Part of a small language model's weights: LayerNorm before each block, tied embeddings.
Each number is 500 + 40 x the weight over its row's rms, rounded and kept within 0 to 999. Layers, rows and columns count from 0. Numbers have three digits each. The size before them is the row's rms in percent of the matrix's.

# layer 4 MLP down, 640x2560, rms 0.0488, rows 156-489, columns 720-759
101:466476542515453563547527445464526529514587527442501545464453479514537433460441476534531527490502427531533411514481535524
100:500522534498495472549462525497484563572507486487518467507533494502480417460532485548487441534457492490461583478523558492
102:505480490506477480494518533552488490537476458426490559552477562483526464471475515455475464518511545510532570535468529459
099:442463543531588541457513518468557480402576506539467522542505498466489475454528488492514466404553529542520414510511477458
099:454517564519520530557530538471558490471517508560474542534515459501532477512514494519450491447542491576485559529443530545
095:441539527472599534483450519521493510463460541495475490506490514546578511516447469531488514481575479579528436475524475496
103:435425410460522453507476452527410414511519577532454496525476464514518519471380549511484561458463497497500466507522440549
099:455488477494438558487519464476553511568518574460478459508532514490466502495594437492509478466532404512485466517490487494
098:505519464522486483531525506536499497461541513619515474459495509538540462569572482464520477448486439437503448571484435469
104:466524523452478513560518478478563550459551518502578548559494538500521511462490520515477477561470566581554488451535493490
099:472480556502542482543502497571475482459556581486455425500467499518429458461409532544526526532461527559440479503529543522
102:477529470469506505552524500515580579477445557431526459525471478528550486558452415493601577488492482442597521561468486498
101:483525521484556427548480503495549448509468538498592540540504511446522510495521526458509462523481538602569497539494438495
105:548435539506486462514451493469524550550423519527525531529481489446530555543518515533501482479554480472452465491508555477
095:489477516482593515470527528456562550529549495457488473546502532563498468496529533462498461505467504543502495527556518484
098:571478559569451496522508464443543555530494513540522448499439607550515536525539590511470574538441533525503526554532529502
099:582485463550493489463453498517466502481494466445492434528494521489530467524532490538486485503462439518535494469508497526
100:504497474487521503509521492505500472518563467451499478556429499493485477587496458523551445446475454557508470530476468498
098:411550505494469449458529556418462485427531457437494553457515580469536485560546520478484444543442507469552500506513476513
099:521488481548530461458535476453413488469467409471542565598503476490525447498528603462569521483487521503518476505465485454
103:512499613548483494536524493469540494542509463501471446442485473525533566500523481477556555481463541487557515450450507520
101:527471516457510470529543439470431468489557480504512560509453525458469499493569437463513520579490478480463509508416527476
098:477478512498557476511501528462537545543452573531434468523467511515493576524538540522515420536539547446528501456464504526
098:490437506492579503502522462452459464506537486479493490444446516516450441497441537460505503530498527517567446480553511502
098:484591485457469468421455607548417465545500484510460486471444526512494479503535487536466432462481483479410478493547499523
101:480512532500391481507538510486565471519415465591457551486493548473472483421469539627470487594506546516511491516427506497
100:458493483455485565464502419523500519512464492453440531455502534412510514456617530480541484466557492446517366503506445490
102:628479618489479516520469486485488556553496471460402443481496570539474504505539572489478513507414498464544492443523529447
098:488513480549543520578571420502545528545481484564533529457470504570506473520543424433487516483457553518495453418419397500
100:475511450450495519529429539448513474516473532476481538517479522516511545452427520459470477525491512541520468504488537484
100:481494448530489541470524482482469498438466503474543543472549485471521547511428508422503540500522436533471485439490444461
102:503505528531500513535530517512557548529530537485556496518429453487500549515503535536408492525509528522558507495566543520
099:389490507495521491508486552533410453494445527467483493498427476508495492483464499547524459520523529530467470516489524476
099:477523410548493521610423482470564483500435513464441493493417562461438472535539543505519486517466573463527408530593585452
102:550502516487561537518438527480500553455498428405508490522551454489504552538457497496486484491575402488554470475550516499
100:503521432508495451502399499529432532532517493485567518493426502514549462490523493536512562507460483490486479456497530546
100:558456561545513523508563450442504405463502469514440488478542507536452458532459522448484446558447550468480447514518536516
100:572437464483473507529455501485556505478512476496496525557525492596512449479515527518548485513454506541468559557492463446
097:467481565501532596549520524454491535536499449547569512506503480481440480466467511496554468549463506544432516504403568538
106:527535492514492515517472574503421514605501442491557527555532476528534513528447456438538535605414532487449516498479487469
100:533588527511447458559435501525501504512461515508541487482457506464475607531476492461462478530490467552521487487525538448
104:486496511553491508487466481529543459440509506523519478504476513461460528420467481445566596497509494452507468466468452505
096:550536455492512428533532530561443487550492543560517506565492447426543550534550422499573564482556523553545557472535421431
098:525439517468555511463451539509521528422570545525519533491517505509527487491493522617424546437565490521511513501468512484
101:536496519507543642457471482494486486487480470454560523454456492508511456522487460504572462545508454505408399488543470504
098:471509511498491519563528438414488501488506478591483493457500452554548528521519484469549482456517444424455533466492595519
103:516460517450430492481469431450505448478446483515538530488547562524455560489476493594366479401437506521487517476489562488
101:530495429499465424508494525446468559506591507568486530511519474489556492525502463543492478496487532539534517525414484540
100:491498532542456451494463429473518480525546534545466511520500533548430465468515455529479450588494481537488472469503497504
103:469483460519428507534511510527497444427469624553488423485444544502521501525544528501474428434472451465510460520413560548
101:494514491464503505515521527541466510428514538511475527450524496446450460501448521496483529581528526474470433479514490456
102:514529525519534509530484481473494506536524489533513573428461608464557458561498518572490596511458543494501514553507450479
098:512516515483527504526513506452546522411474464517564445549496489551468535524554450511490531546427485466483439424588535560
096:548476505499461463505506445534499481506548578471493490485507489473481562466522426544488470493529454498562589427502568474
100:539469462446515520543488492460467513574509436433492476474378543568534548466562507476462530469507414515399541502511376428
102:493466480504509531547508519531485546480533488514456472526491554512451398504470524533537582579489463500499584516502462443
102:480481506543404437497503531614494472453468509537453497457535542530465537496545517595588502492498512455529509524473484472
100:477495546507502515445471467468512530443562540413498494434567500538503444527530484463527399469494533534428442534465511523
099:491482485621493526516477488469527528522473601488515535574489432549592464474492588489598546490510494495472514539581511491
098:500491535467447521545426568437494513475485517471561525497562546483534499532495527525471434477557517526524537474510477436
099:476484488531542518485555494473515442531461571447523455545614510573556538474521479425464495508568525509426490515543488492
101:520497492509545577565515426551495495541433477518451508497486457520469451543495507517559534462561453422549448530494474417
100:503519435487435529471500501477562509486399494487468468569569562485551501443468541461476475458502471486530588518486470537
102:491575579516570484504528452521516498529433492551538485495497536496486479421508564591570529524459559566418469458521492511
097:516503470489468451484504559429442503523460475480510500431553501496617524495634523605526490482468528528517517500503465492
102:503485445522516440489459527485465471445520493519514503528620462480483457470449484530479466504427474458494509496496460491
093:440511538494494550507576463529589539534532506548487475556543546515427534483478510479492536525451567511543516495486494555
101:483520416559468445513531413455489481500399529562553529500452438515524448443432478494481481421451463414445495561490547493
098:563456461536473436518481526502507531510547478497527488543477542546470515556520535579504534573524509523552469489542511508
101:506492460504514510472488554604498494552560437513462503461536535492529484460553457514500492464499493505461475513497493524
099:510495528494509518480516472577498529537502444465487471493503497524450512483553490473543553439468599502497436527495441484
103:529457499480473500485487519471528407532473505456466474488491529634501475427539545613527514476491483580605514521516472483
106:569531472514441517511502508487551585428466462500505499530457465581482500442496526582483532514514522474413492523502524476
099:552488544485548473479539527554498535501494484550464486542398478445450548487581432509535471486494490440416558572521438533
102:514561478488374487505503494525520482570503447491508509568482494455501505457529543554522500516470471452572488531442480472
098:472509525419520527521470467505401446481513538485435526538537467448502525503478444486451471438485553513553478526468537516
099:529549554531553439502415522523503462575465505533532487477440515451493481527550517629551541476504543480569529581538595501
101:503554532492422516529453511521519550568462531537557441538562490477483491476517542430538495494476529569461443448658491464
101:476435606509445450485559458547528452497475515544540445453528559487483437531474585491467474458522573508451565484466492436
097:476424510502509531499536467486409486484547487467502478495478505493511475465508488516582510423552477495537547478431489447
099:535391517497443447495428477518545493425426511469514484482478533495509477555594470480507519611429502403423525473531482512
102:589494566491465493510468523451545460450525522501536541406521467490528518466469465483464492600469594515501570521487588547
103:513475453578520542446470534498418479460484486473458554494461540486504442669512540535456421537495475550473500529530511521
099:500484536523514502492476503507477495500531498495532442492589486523503557470523466468494469456477516553491519514474520530
098:434543524507471557532553563512471495561478459541505515522426512493489551478495573508461524537550451526567473522516456527
100:528496469463492488505549507522528447432453531432477457412530465449493557469468480529531468547489519468502476491484475555
098:563526479533515470446458479469496481387473508522483479399508565474568552511420511565503582516513526561497453438468527441
102:552450413533520499480481528498448515465464517503559523562504506504477514571501568485511476498503451476471452403472497477
098:546475534524476446491534551452491576483531663479464501546531570514497486482494454465451513550537491516443449503505532512
097:487546561482446524539488494458487526548480514487497469493535525473543518547541469520492480500505564479525520471477392492
104:505506553496459544479483528588549539403534491554491503602569532495515581511547454472493499481396486500530528463531435570
101:520563510537427509502607540503540463589480547579474491554465558501425501455591503611391397471528544451477491520522561452
100:455500524534459548574492480578531530574499520557544559475432402501511486556537475425524538536450571507504496497506521534
102:447485506470508454582537479457442500512516547480479495560515424495560501493444522417502502535515451453552496443528484538
097:521524518444515517529519538493498505572423488459487494415445505453505509512528494532491532479557476442487505516602571512
098:445565457536523502494515463514380539539393566485483503550485517479553476525432491474556476442537461495480514522451579475
097:488492532504468482530491489521540590552462421579451493457482507502479601484525492577508532495528466493615566439496499510
098:545524492474543526561480443531539532512457560514446506453551493522462494488528491531509422528529437507559492494478568546
099:488527509566482516469495485515484539475515518418510499561469520483489601512522478475465507436479471532465482568555570583
101:513461450514496496532467485554474441494445532373522500541448468551459483533446474467503445473500491580579462499489461519
099:459511481427463539431533472468568409515445512575481498525447479552500508463478454562514437474500513427577441444496542491
101:420591489459505489498416518571523440519473464447531494455454517525440547473529513528594568448508481459456490512429530564
099:509548414486544469551470538552481485565503498562538472563472483502504482451447557492445536491510498533516471448467523486
101:512466586477493483550504511504488528609517553498542489560471574551463536504487524535522562453505528517417472516498481477
101:500520462486502453506504500481468455454511489528557493485554539545518479495546505465528453545488499423512488498534546516
101:429504549483473466515527543456523463503500512508512507526552492441459431475518449534484498457483582515488508481433523497
102:483517487530507551475573467520498558611518487472450480581543489464560519500449457477457517488522523486565430491482584445
097:544446497599470535511494467525421529406499588490438478509518625533518534581498470483460423454433491535458509550482565541
100:457506527483489476513442580555501511555480454521541528519531492473496551567499488433526534508522513568550446499522472467
095:528526513459518438549504460487543514520428521524591502467552483504453417514506444558473539513530491554550421483496539458
097:539514557466564483430448558506404510482496470524534466404642496564491511498502544453399462504522526430529480424532501474
097:584498556495462565457490558450516481460472513455431431486540467506485513446508509514517439517540461469515595463563465511
102:507500516495513531458385567521522506508489561528542531543530470533503536444485513457543492544576508549482449478471480488
101:535498476493453494530541480476420479470596469528514484469440469513531460545475478502653454520517505496408488470485508546
100:499510511532555475578523544498492431513536578511449509490446561429514503518486546506467515474498503558446592470538566530
099:525444483513521475466517516511482488533446548492520573517505546545483541573501470509453582565486530487442548463500503468
099:469479500552501485498546507441573504530429468520497449530457524517490498517445482478475470510509509523480457536489492562
098:485531540500400479505515538486497472491541503476502489497546522521527488481576513515458559543474461507373472510526551438
100:516559487495515510458479417481600569553550459432530529534565456508449529525456446502447518561449508472547528515459533505
104:491526533527496491464529517415557499443521465501494510503530501450511462488429426453484506482513485567567473531447433514
099:498559511472434550575432412453518526544441483467587472501469531470468489498503494421577561562541445527478486556430477520
100:545432468458475550499510589415512534435432509463457460502460543579474460474489430523486594501495435448519456485517496513
100:524500439501520483479542467499463463574514476485487442471454488536567488536490437379562472529419497481506461456449503519
100:489463486533424499425496507524541453486529486491416470454410509512563448441495484460492469498543495577515489501533476546
098:524566500537477498501479480474501496535476559459527506504511509512536559532379529474438460430585501475562489523492450474
100:511441563487504578470566557554471522529460506477524483450505523466508530491487477551548477498459487524492533518402492558
099:511504452541527527449530517469530511469582553486537486495557497398511421427413515493503453560492509516411514431585455501
101:425537498467550497486542424487502491557479350555486494424583506521572511478505510499534455473474536446458448528560487553
101:512490576463473491426532475508483457488562457508421546539490499484528452436540499541511406439540522478478473559489547523
099:443500424468494542540430572484474427558523528601485506528559446495530535561432568502507494506483580456478488540484458524
102:530515531445513515484533468513531498553560479552548569480467560469518484463507476480518498512553502506516472547481472488
097:536511532500537480482500540470525537490505524488516493526495544537526562500414559531511450468474477540537492507462486440
099:497516504459453483525487498466442458456506545476511444514525510503506522517536541525467478489517465427487515521462422545
101:537460507431462553460561536508539455531549489461496548545455507524506462526463546494496492455551587519526630510522466546
100:543510520472484543557471535500538524489443618492473486461482461474543508511436491493527520498535488486506433453528544609
102:523484493495494547467425514534505491536489531474548543607611488530518474485444483430536491505492521470471469468505492438
099:521540504538487502566573476458490458499477504506568531466525505464518481534451517464441490518490501545517488500521463506
100:487537408483543503480477470457531532477577606520516502437486533479462581546442525505484479494538489467518481509542409445
103:503452450465484460461508496545492487461550495526588511609517495482512560480531511463486541483426458497522451520521412550
098:495514465503516516533524527504557464490537460481411541478537548439499535551527506498517472489527507470594495488582543479
098:534509570455527470469514488506490528549493487508536442534437535478482426519519542452399520493519449493494520517507493522
100:534500473448455558442489532448556487418471473503503507514486528468532519512452471539509610584485443491522526507556494495
158:419465479510510500523535452502525501474570518532494528499510472503565497513464488499466497477434495497480512525530500505
096:459483635521551488509519559466519535519447447434513485565523516590459486578484472531534549506512504489507444568516426479
099:465503518521516554509500517500545482487454516459447541511519468572464466545483375518523486589533446504559499429472493503
096:483522593504511506487463542457477532561499508468501501519466500482553558589532490538531519491521535528480516467410466484
097:565535456439486514519427545515494517462511451554400520492545464493545490484480520545511532502545551555485419492581461552
101:528476503502480523501508507507551493479477472486554522522520449529482474437444497475509476510469437462475451504531496519
097:479499491431460493516442539487460507557475501436548518475489488456556464509507489541401481445511498506504449484475463463
102:538545460507438555494465553522499522517471520519518562521436483529490504468456522463493570563507414483477498490512461539
097:526456525479520479477515487482556508492400478516524492510461514476456506512591439508559474453469495494481517490460461580
097:483506556494492508394453513495570487523482508411471485455522490498517432584530563505526540482471516497533492504490504509
102:527547497481469432481454472537559514539526451503506452595461521539548532549536474478501409463474547529511602462487452491
098:547598524458540534545435485503539520511524483513414489476464460527502520547443484511498476485525530519545479515486511545
097:548484499495472535411503479511434556481534454498505475586523502502461563583521524496475470476555399463512501526517501553
100:541526493462480520449476533503456420451491503527526476516489527450554560483572509522577489479503464492518581502501499451
099:473516502518511521573458538485574520454485433547471439522437562474512498526464459491540546508546485492574520578524600438
102:517521551466504506529497454464491457492470507441425529472517509442515482463455439365502486519550523423524464501521488490
102:528535538453466569480566403480551463481486532521508564502515534519487511457511543487487514504502512511475498525538476556
099:498458529553488514447479487464501598641439444508544515482548544450450512478485549548523480465508504479431479544501442556
101:449451481494570504534459526568487551500584527488457503519525454508531471523506470517482442479472539547485463457470533503
100:519507531506479503540473513542482490556462558487483518455522439520503522518411492474497479506528482548441609483520448535
100:542463496542480532479522512535456489532442491500494515498502537451473507522460542470471494523571499540526457513452456508
102:443560569514545534502554510460514453544547514493547514574549493531563529491474526455569548506463550478507408517498554574
100:560558488472570465515517481491504534512559462441491565546514569512540376473531464456475508534531400509550538445516439538
097:471478420547505499492503473509466484568508438494562508470497495482502459529467504483515435525556514489533590560475477398
099:514517548525525548566530489519475479505539532498485481586497489434519550468474474554539529536507526471525545506452546540
100:466500482446543542476522500478517485488520547521507458558483480473491494408561489460496510559558489477582479470463544531
097:512476495451490466482493504495507516485431501432486482526518522468483494536533483558479483439501438490433502525505551508
101:497431520510567495520497464461501519499506552519526497532510439497491449498464514471522502473490449425538558548516502506
098:518432495472509506447495515507395491527484463532561500526529531472492505477514623522509476487489557456473379464482441490
100:477521562474502456514466532469480532487512470470474464529521497484526525588453459487533512481461565508570514514478565446
100:550462407565489501494581537568432504493493565585552516508441495505522452523587516541516506454584495541466443472497459531
098:552483543506537483475475549471552512492491480549526517526497504481485453526535509501468449546497531520486532528544452487
097:445505552514511496473466520484526457569562494483515572471475538472499532466413424474470559585499458526443461462532549550
099:473477519483508454572479499472507488491470458532484535510478510510561453510535571553516403490500528528473483527497480510
099:549468519502483535526531509448543519517487497503460560427573466475507499606429532520459471482490480561545577486510479525
097:427481502582458514483569508532475462549454449487575484507496486448488484431455516463458496504504588495571477517468548460
099:421511495481528521569529493474558494458554518487481487553449487474450520424496537517514472550534472528515436504500569532
094:506504520488447457442464463431487467479479522524469536574413495528431507437469510493488518474499448521498552490500536504
100:477483543484560468535408501473425520542541445469452540471407449476481504531519528464487461488422489476507516475448481456
103:495509478501480519557521491529585454470522440506441494489466476556554499432444462497556538583526505461477503478507446528
098:520509532480548513503536541485533575457494428504430501525411573531559482492547431510475463486550493585533539506523469471
100:502496508465562479548496474541530479457487500462543444473538592537477514506440477455531471483478523417451501557435527539
101:493536458515475548482527540461505558468504548498485520515488502485445491488511486523456517520468484485541476492462476416
099:422518495438474542487453491473456600484505545509459466404422525511495433568567448544520455493502484536439473524494478545
101:466495548521507457471503553566444434461565497433454492483534402520453510495515530507525493500453566504492478503422524496
101:527508528538553445536439513578524506540508521502510447428476485587484516559615477461435475450474469574441581387442588465
100:459562538573509491448522486535511445464410540473536495519418525398577470518492443439569536490528489584442368501569546503
099:515523486495441534453493496453424456520475483504559526505472516470454493430597527558547516538536415572556535485574416473
100:483504498527530493477545500588477454472586521488436516519482441502503495553461509516463475529464415516562493476482429520
101:464454515450415463512456515486505521469479475522393479477489501518492515403492561460557498510535588491464439514507573537
108:477420370482455449474523509505477486454549484501516510484441529534418481542532546547529451546448570449486537477541475415
105:493489491431540542415569560500474516544513499470549509481515509482520430481466472539502452422455526547477495584539493527
099:528523494476471448490482502513490515520514437483532510544448521530431543459485518443530468477433508534518479489510412519
101:478522517483533523520507437444554506529512457493494451448482439535493495488475411477469512482542498526588589511489478513
096:485467524483480443483443513600500506448466521487509503515565493502475519499485555514478455448438544473580525545500469517
099:562464474473495621540529473541486492442555507464502493448488500555473449501558514517505527497444504480512484490491496458
099:496477495443433529554479481494482447481479459497533478494528518537455487571438535462446510457511522513423570588463521521
099:488444540490510461463438513495486485476462440514481533481524530432548551506458452491520528459456535579510545486492456535
099:515498508536501495503437536505516477457514529513516480463539571537548507404514520486501611448489504471441558459516509432
098:457543482505512534499491529508385514505480512575587493532497502502562488508475432446460535514519430492532489462543556521
101:521508487490457486560408542496545520450446484411470471505484502477492504494503464535492504510445552507569506561490429532
105:538535620492447471482525494480505449558510389566468539474449546505512484549542480565497485492498505538533411470469450540
099:437567553416466475443509526493550494504513544403470487454504523447530521577497509444551457531489505485540486501490512486
099:633552483502507445509468468551504541505505520530490577453434519505554493536472469505514407543443476399526579497512482492
102:543483565600497480571413483491518496513528518537496485488504516530533492515492513573508510457535530533483505478557527499
105:477454473492468469524465539529525548543528518381553502514507486538532495494443472512530523486433509532580616519476494536
101:457508542509476583454502518527469566488460483465537485546540445524546512510487505499430546512560463460489543551465510446
097:515526439413433544493531624510497576556495509471520546519438497489514517606455504516494481493465436583544491486545496528
099:440535489511511509468508457507536610449489493537509517503549455478574474446506536524506495557418484573467549457530566421
097:465487467535436491507496472495496514528491519441569470491504503510492568475530525531480518455569556485410502516473444518
100:493510526483506426595450513452585497522445510531441515483478500515492532538510474559519476446470563477535524504515522504
101:545477497484508525473491513545536469508506525502443468590547470511575477531441541454447490476540441432544511494456542509
100:537539530548521525487462498539481562497501441607506392540502520524499503495494514460493500505542463486487534451579537573
101:546484428511453514467502495529489499539448518541495477525501540498488480491483539417594471578555463520505456513443539479
102:477533486480590486515466541513492532540509588490446544447501525570495539487503547534508526495506526563482450531494485530
095:484574514498470457508539542427465570496494494495540538499492556531575503492452497554548502552482554538498516448436502546
099:512499518440480483511495556480490517455420600494420542482467490496439484536451568480488492521477533495559525431505502562
098:493378446446488496496520535535522518484466554444517465484577475458474559527515467508501568486552511487499447459474483488
098:509529510487466480485480608494530408479490432522412533457500496408560495405485466466507550536478555503427448509505495530
097:558487443509554507451507451537555543455457472435508467480521546505529504442517439558475505480546405554496463528483466497
099:488541549513462534501412444479479459476591465542511491451402502522440518541529414589437567523507499437506502483508484521
098:519505478445492529576568480522523517479527505583489490577422479473515538443598474557474457430507482466490497453466514463
099:443480495500542495532442514538560450506572487575458531483506577471484518522558527536570516531502443501464526530460530489
101:494568512506480470551492498482439506526473489481557490543501551458537563508472508548516496509479464465473526489487556442
102:477513472517550447531454473469530486484465527435500492431467437513486485560559419512483474513511517449514541428443557481
098:500525453505479457498524570470484462501563550511477479568519447410488456501505453488500579520481547485596526474427501514
099:523548468461459483567461504516445561547526449486506467483492564483379508513504521503455498543541464504458524479500552517
099:558469408558543490437493550461520442533556434521559501471520516537445491433507518519506560512494486548525508512478510508
101:537481487485444528470486478515493521449554488500513532531430543483544462473524568493542561576523457450543528504499438563
099:496466509513512445491522513520547529503493489414469479549537423574492444418551531487581516506517553475499503563472522569
100:554464484531518506513495529522533439527478468516526497563458472481541512561398496524501512457406531548538493472515477537
102:473490538478471563567449479494559591431523553507494524495537539470556486510514492518540494464603435549488534502465533510
099:437507594496491443498499440500484524479555544514472535504518409441505525525582437497509504526596499570520514543521525534
100:459419469521523505411546528515510543497461569534454483556425554489453490521457434431515458475543512535556584470459532525
098:530553532555514503503542492522511524554547501604520436484552551467478492454464550502481425465537498462543537527429563513
095:498490464526533457494551531531526555581537479460464525573556529496457478493468454459474563592501522546497474472513545463
102:486531453501567527536533530492462600466507533472519466518460462527521528475436444483522513537498447561557428393538481496
101:469444489504618521528513513544506480351513474432492461526474399498505538443500559444535565516472494582513505546466553514
099:507502502499476415464483479501477447402585475526520475469517573517522495545506438527505480535501591516477456519430522526
099:496522529486486460450528511497532510491519505512525448421494540494499523456584470430563445391373476435500446503490449406
099:495475517466549480543523498507513489506517595642483498539445409540441470498461533515559482448473553537497530501491437447
102:521534505485536472483523465497487509460576546495486523543468492474468458506597473535491506509537492464512533564497406521
096:481510518506499546441497406447550526472496485528577461502553477484504478520517472540566540442495466415447443517436518456
099:510453534519521578530527485483518506521502601476515458516586487536485505544477505477557508525490440542484535461483490494
100:453468451436574455546513534440514479446488459467486465467532489481408389500499566506500481519525512532435512537471498482
099:461488458551498525563439568546519479532398546492461479542498504521495538499555486489476471477539547475534492444463555481
100:469505523518482439508523487603444468529489544453529452524496475454539531465461526559476558520465497488536539524477542587
100:502426496504482535445526494479565465544546555494474519494477535490502513627496531463503541544505539597508460501465532474
103:492486528508476443497493507517465471510502540453582517541494555410476429526510487477542513512451548586546473563518547519
100:487454567527513466491540540577516444585530478547533534491619540494482502510466511453562430486493600510490522498458476483
103:495548476496514468501513499460454452482508499552497532532481467513510479502526626448552487538531498454474443501528489483
098:518506460477493508470529544434527470516498581502495502459598489496493492533462503518498462575530459489524480401495438520
105:492466470486480499430437481522497478487552458486511496511520471471540524473482487525518446512573477508448500493533513567
098:508534496462530519462440521482502424431522488429397508549482478490506441440455562559514520469541535512479459547531489496
099:456505503507426466510490502476504474529453444550493469516451479474534463463497539543521488514488534505474543456563467468
101:508510508529477500538525489498490440571598500509497388475494506517553518504496440453447532544514519413455500478487498478
102:501461500548461522439435516552474487472528523578507464462537519490454596601497542557481527508515495404496471491526535522
103:457525475534466409493488494528495396537554487448531479539485511448459505442485522467506518524502569564519547457474567516
095:511525487507517482479519500511591451535522465465466461501455450535495439568481456515557528482520510527485496509536491496
099:510543503489507552499459484559433470486408445563505507392450504503477463555529443473541474522550526484536454471502426515
100:523499486496525538476541524511492499525498525469538528510528475545503531517473525448398462470479517497511465480454453459
099:485520543441517496477591560450365492546573531603436544464418484493530508426525517463508501490507427532496538467541494496
103:455539518447437556485512441524461543472436450507468462479540480475509437470547568616494480534475451587502510474461455521
100:466439480427511478480483479507495458442511538478500447494503465533510560514531516436523490537529487482441509463580518544
100:561502559453410507513478471471480491548603457492434537541493434463542512502493556466532494459578497463461560497521444467
101:432492486524573518510521492514457450487469536558508478520559524540547557511455491540535523472458425476462426508506565568
100:522551488496444531515462531514419493541550551468501493483502492448549540519583518488425415518502502500505535545483470517
101:463504447457479481504520534494470441506502490511445563471444472525476542580483542445516540508480508500469492471525496508
101:501427423516542503442514479475495444535432475530525549518442567497539493464451529502523495495526526515513413428546438496
100:450472522458456518577541533497519450464523479532506483460562487513506564469544559498479455493527484626466494499499589456
099:467485484509481542523517414469546411420562483571502532501437422529524471521524563479425443521455466518510514502552529454
100:481515417553541544588466490500463542494509456491566484554544469467517479559493457535495586480461471473528535502452492502
103:558497438494442476494527513514479510478529528464494512548545460547580484552486572469526547470490509449574442484478509563
102:450540541497441468495559466485514486485531451401479519415545534464492520446482486474433484522439512449514476478506527461
105:470556401533456472513506459496437479461532548468491512501435470455470515511524535484446511527512448491487468531522508480
100:496548541526545493528497493527509485490474426458530427499482503428547447540472497510575481506497515635393594483424452482
101:469452475490518489490461530517468560419387481489552481466559496481466516461518560480491528494463536476493482470520503585
101:446453407491605441471543478445480500497533491509460526472552374446513486512501476451535526469530487525496512549457499509
104:545526527585483423537501528509457514550536559490545480505465441513385510474448489471531544511486560465504542513490542527
103:527564501532561485447514455501457551585549479617534518494496517512479536482567572560509483509478432405438573483513572458
095:515469440421568437526463517490536537518421488457506529528514471477532527506483485554600554456502461511460545489497480484
099:488475502517515492549477495580511470479503512502523496433566480530545492416514468543573529447409463420504513443453496538
098:458457535532540504521568495472505499492487439530442516468556525533549487527462544457406578495470544517473534496538556441
098:498567472488509516487480469510482500491459488533551558520536516475493489523392483574516493479520495605458502421498536436
101:492537489490509471456524541509494560519483494434369406489497477496531525503449470506547484529461471541537583508480500548
098:442481559481531485490453506470517558494502494586392431587455501570503491520507492550506459416446465520522440424493543541
100:470537515523520470495415516438525481506455472455409508547478511563501498460447494532521492534498491508563522429474528541
098:460507482511536475509511495478466564507476508508512480408500404479425496539504406501591438560570455445481471431461432492
097:499474493484517464535491565480551495538531546540505496504486444476528476483579523461479468564528552525539532466484516507
101:507533419480487518469570530474453523501520565575424524459438515487509441491561508476524497494499530367537485480486492551
102:443533466555512529501468500534483460519522505539501544415455465504511447579506518508532532546519502511531490564485511454
100:434552567503473550516547553481462447480499402421523478548563471462599458503529525466449506472486539542437527517490523453
101:468531523533461477488460508522528553507440464552510497477558470418472476428526449480534539585519480506509524570470454475
098:495470514504526474452480535458505544536473467522521587506423548460471470574408465407471466527473491552465500490500477483
101:488524482551480526568485546547469498484506482433429502475508487515505502477554478485411512521495497495520450507511394517
099:492495557418442478563484495527443487479502531408505492498429476492425464532508474438526484489440487504537463406540395549
099:496552560453516421489505523497468512502565515536546504456447501588468473485520523581434501402495502533516522493488464482
100:473462527543549499496481476590469546530524489484476495491456453523524532439495487559503518532547513519499458587504447493
097:428531490522499493473459580476517511488483520520486425502517451479463512476456508504453457515564549384552457396449517509
100:530523463480523495515486484446484492503504541488467539534453551509479462514499406480478511550444519514519569508443414532
097:410522495508487535532524469504538535499482522444503551514433476503471538526430432437517496503425530492527574437444491520
100:439498521503473449484527486544450449438531443488481537510455509489502510496473493585555487535469479443552580472469496512
102:462510495454549523435547613541502571457436550443463462509536487514541552559516458517469517516478475536518440483592514505
099:423487450503535448488469549459491493524599560513547480604527377520475512502422468476496581470494447493574438500577486514
103:479531599465441496448448461486468575568472493579438488536570487541487507570513441486530500438508504560467457457481504495
098:499557521501500474517504520487478515497487499564472486496458563506418477475439475495562509587451531490584540492489474516
097:525528432480519470488516494445389457500503500505484542447490512477494527564512518485449482514524518454521564515534500500
101:499529532444473503494519560479522433437488473533481570490485558508557517526541538545526475556526549402481530513534475530
101:528479445465460516529554451471519443447443437463510493551469523507566550466543545459532498484550564544468481522409453471
099:522436512583490504421494465586459551556517456504507547522537525496468467456419446456512609467469579508514440522522574536
102:549484548491516478578511449455497475551547509480491510467477470480515446587491502520478551509486521477474476526571477517
098:488465415461495480524483492475487567518515491442455469511490503421514475490452501468498487505511505436521615537465569564
099:522522491558487437508506482530506457448478433575519529547556497485519446500449476480490433508500486511546436478455519476
100:507486397509487507516508497481477455505468440435518541499552513513493484477546488565476482565487533528524647548530481434
101:528531519489522532514494532540546465462509510548496447473540556479534466497443523520551504500504544480455511541482468555
100:510452533468483536483485529511540492443504538452524488504608503462453608462462529643518575466526449451564473484601555456
097:500548520461495509568507457528514464544460526504583480541465604503516497503526440455464524573547448548507520497442466483
096:479475469515496504448554497423579510445500500508572510525461464457479518518510533541502492431463561510504536464425507567
100:515493476515507479489489477525494488527401424550499581428496532523461545556509520520480515533454494476509485508501531487
098:452477525564533459525490534540442537485407513543461454441499479496507559491419384433451556451487508461444433586515596415
101:465505500498553410515521518512510502451499556497578450511502475513493543481477541436530466456478469465500529514537492455
097:534545572419441514529546404488531579496477423447497493513491513467473501422579460514457528563441496587455463523534514522
097:549508489483481493515399544532528491498554547539557496512461575597524542534582474473506464494573487561473524552559489482
101:540434545517525496563506594458445522520486452536584523503506469487435524548500539499556544523492498521540528481500563560
101:539438540547528491489442475463521463528476456496522483521496495493491446428543438469528483433442505493523565541476507446
129:479472493527500532497500418464479454510478525553550519486557454471548522529500509554522507550537512543576474508514497466
098:475469471501561558527483560495443465496503474514508497529423521440507439528512482517521525490486503569469532448477375583
105:470536553518500504440434540533536527592460457516491499516504458496467573505427521429543558505576525509500527531510496516
099:598477542472466465433489476521519451527514502515537520414582496454496471471521533541460498460484418452476477495503531413
101:486492581477526500557498538558501516540468540540518577527510504551474542528523475511467471455523500548467491403482500535
104:522500460516427476530501497495465479457501519521567417526523503541504530596547502465523429520473511454417486499552401494
099:521497493481457455482448547486520413460549513599517505499456500506504443461428560488472454467493547410484430560458456468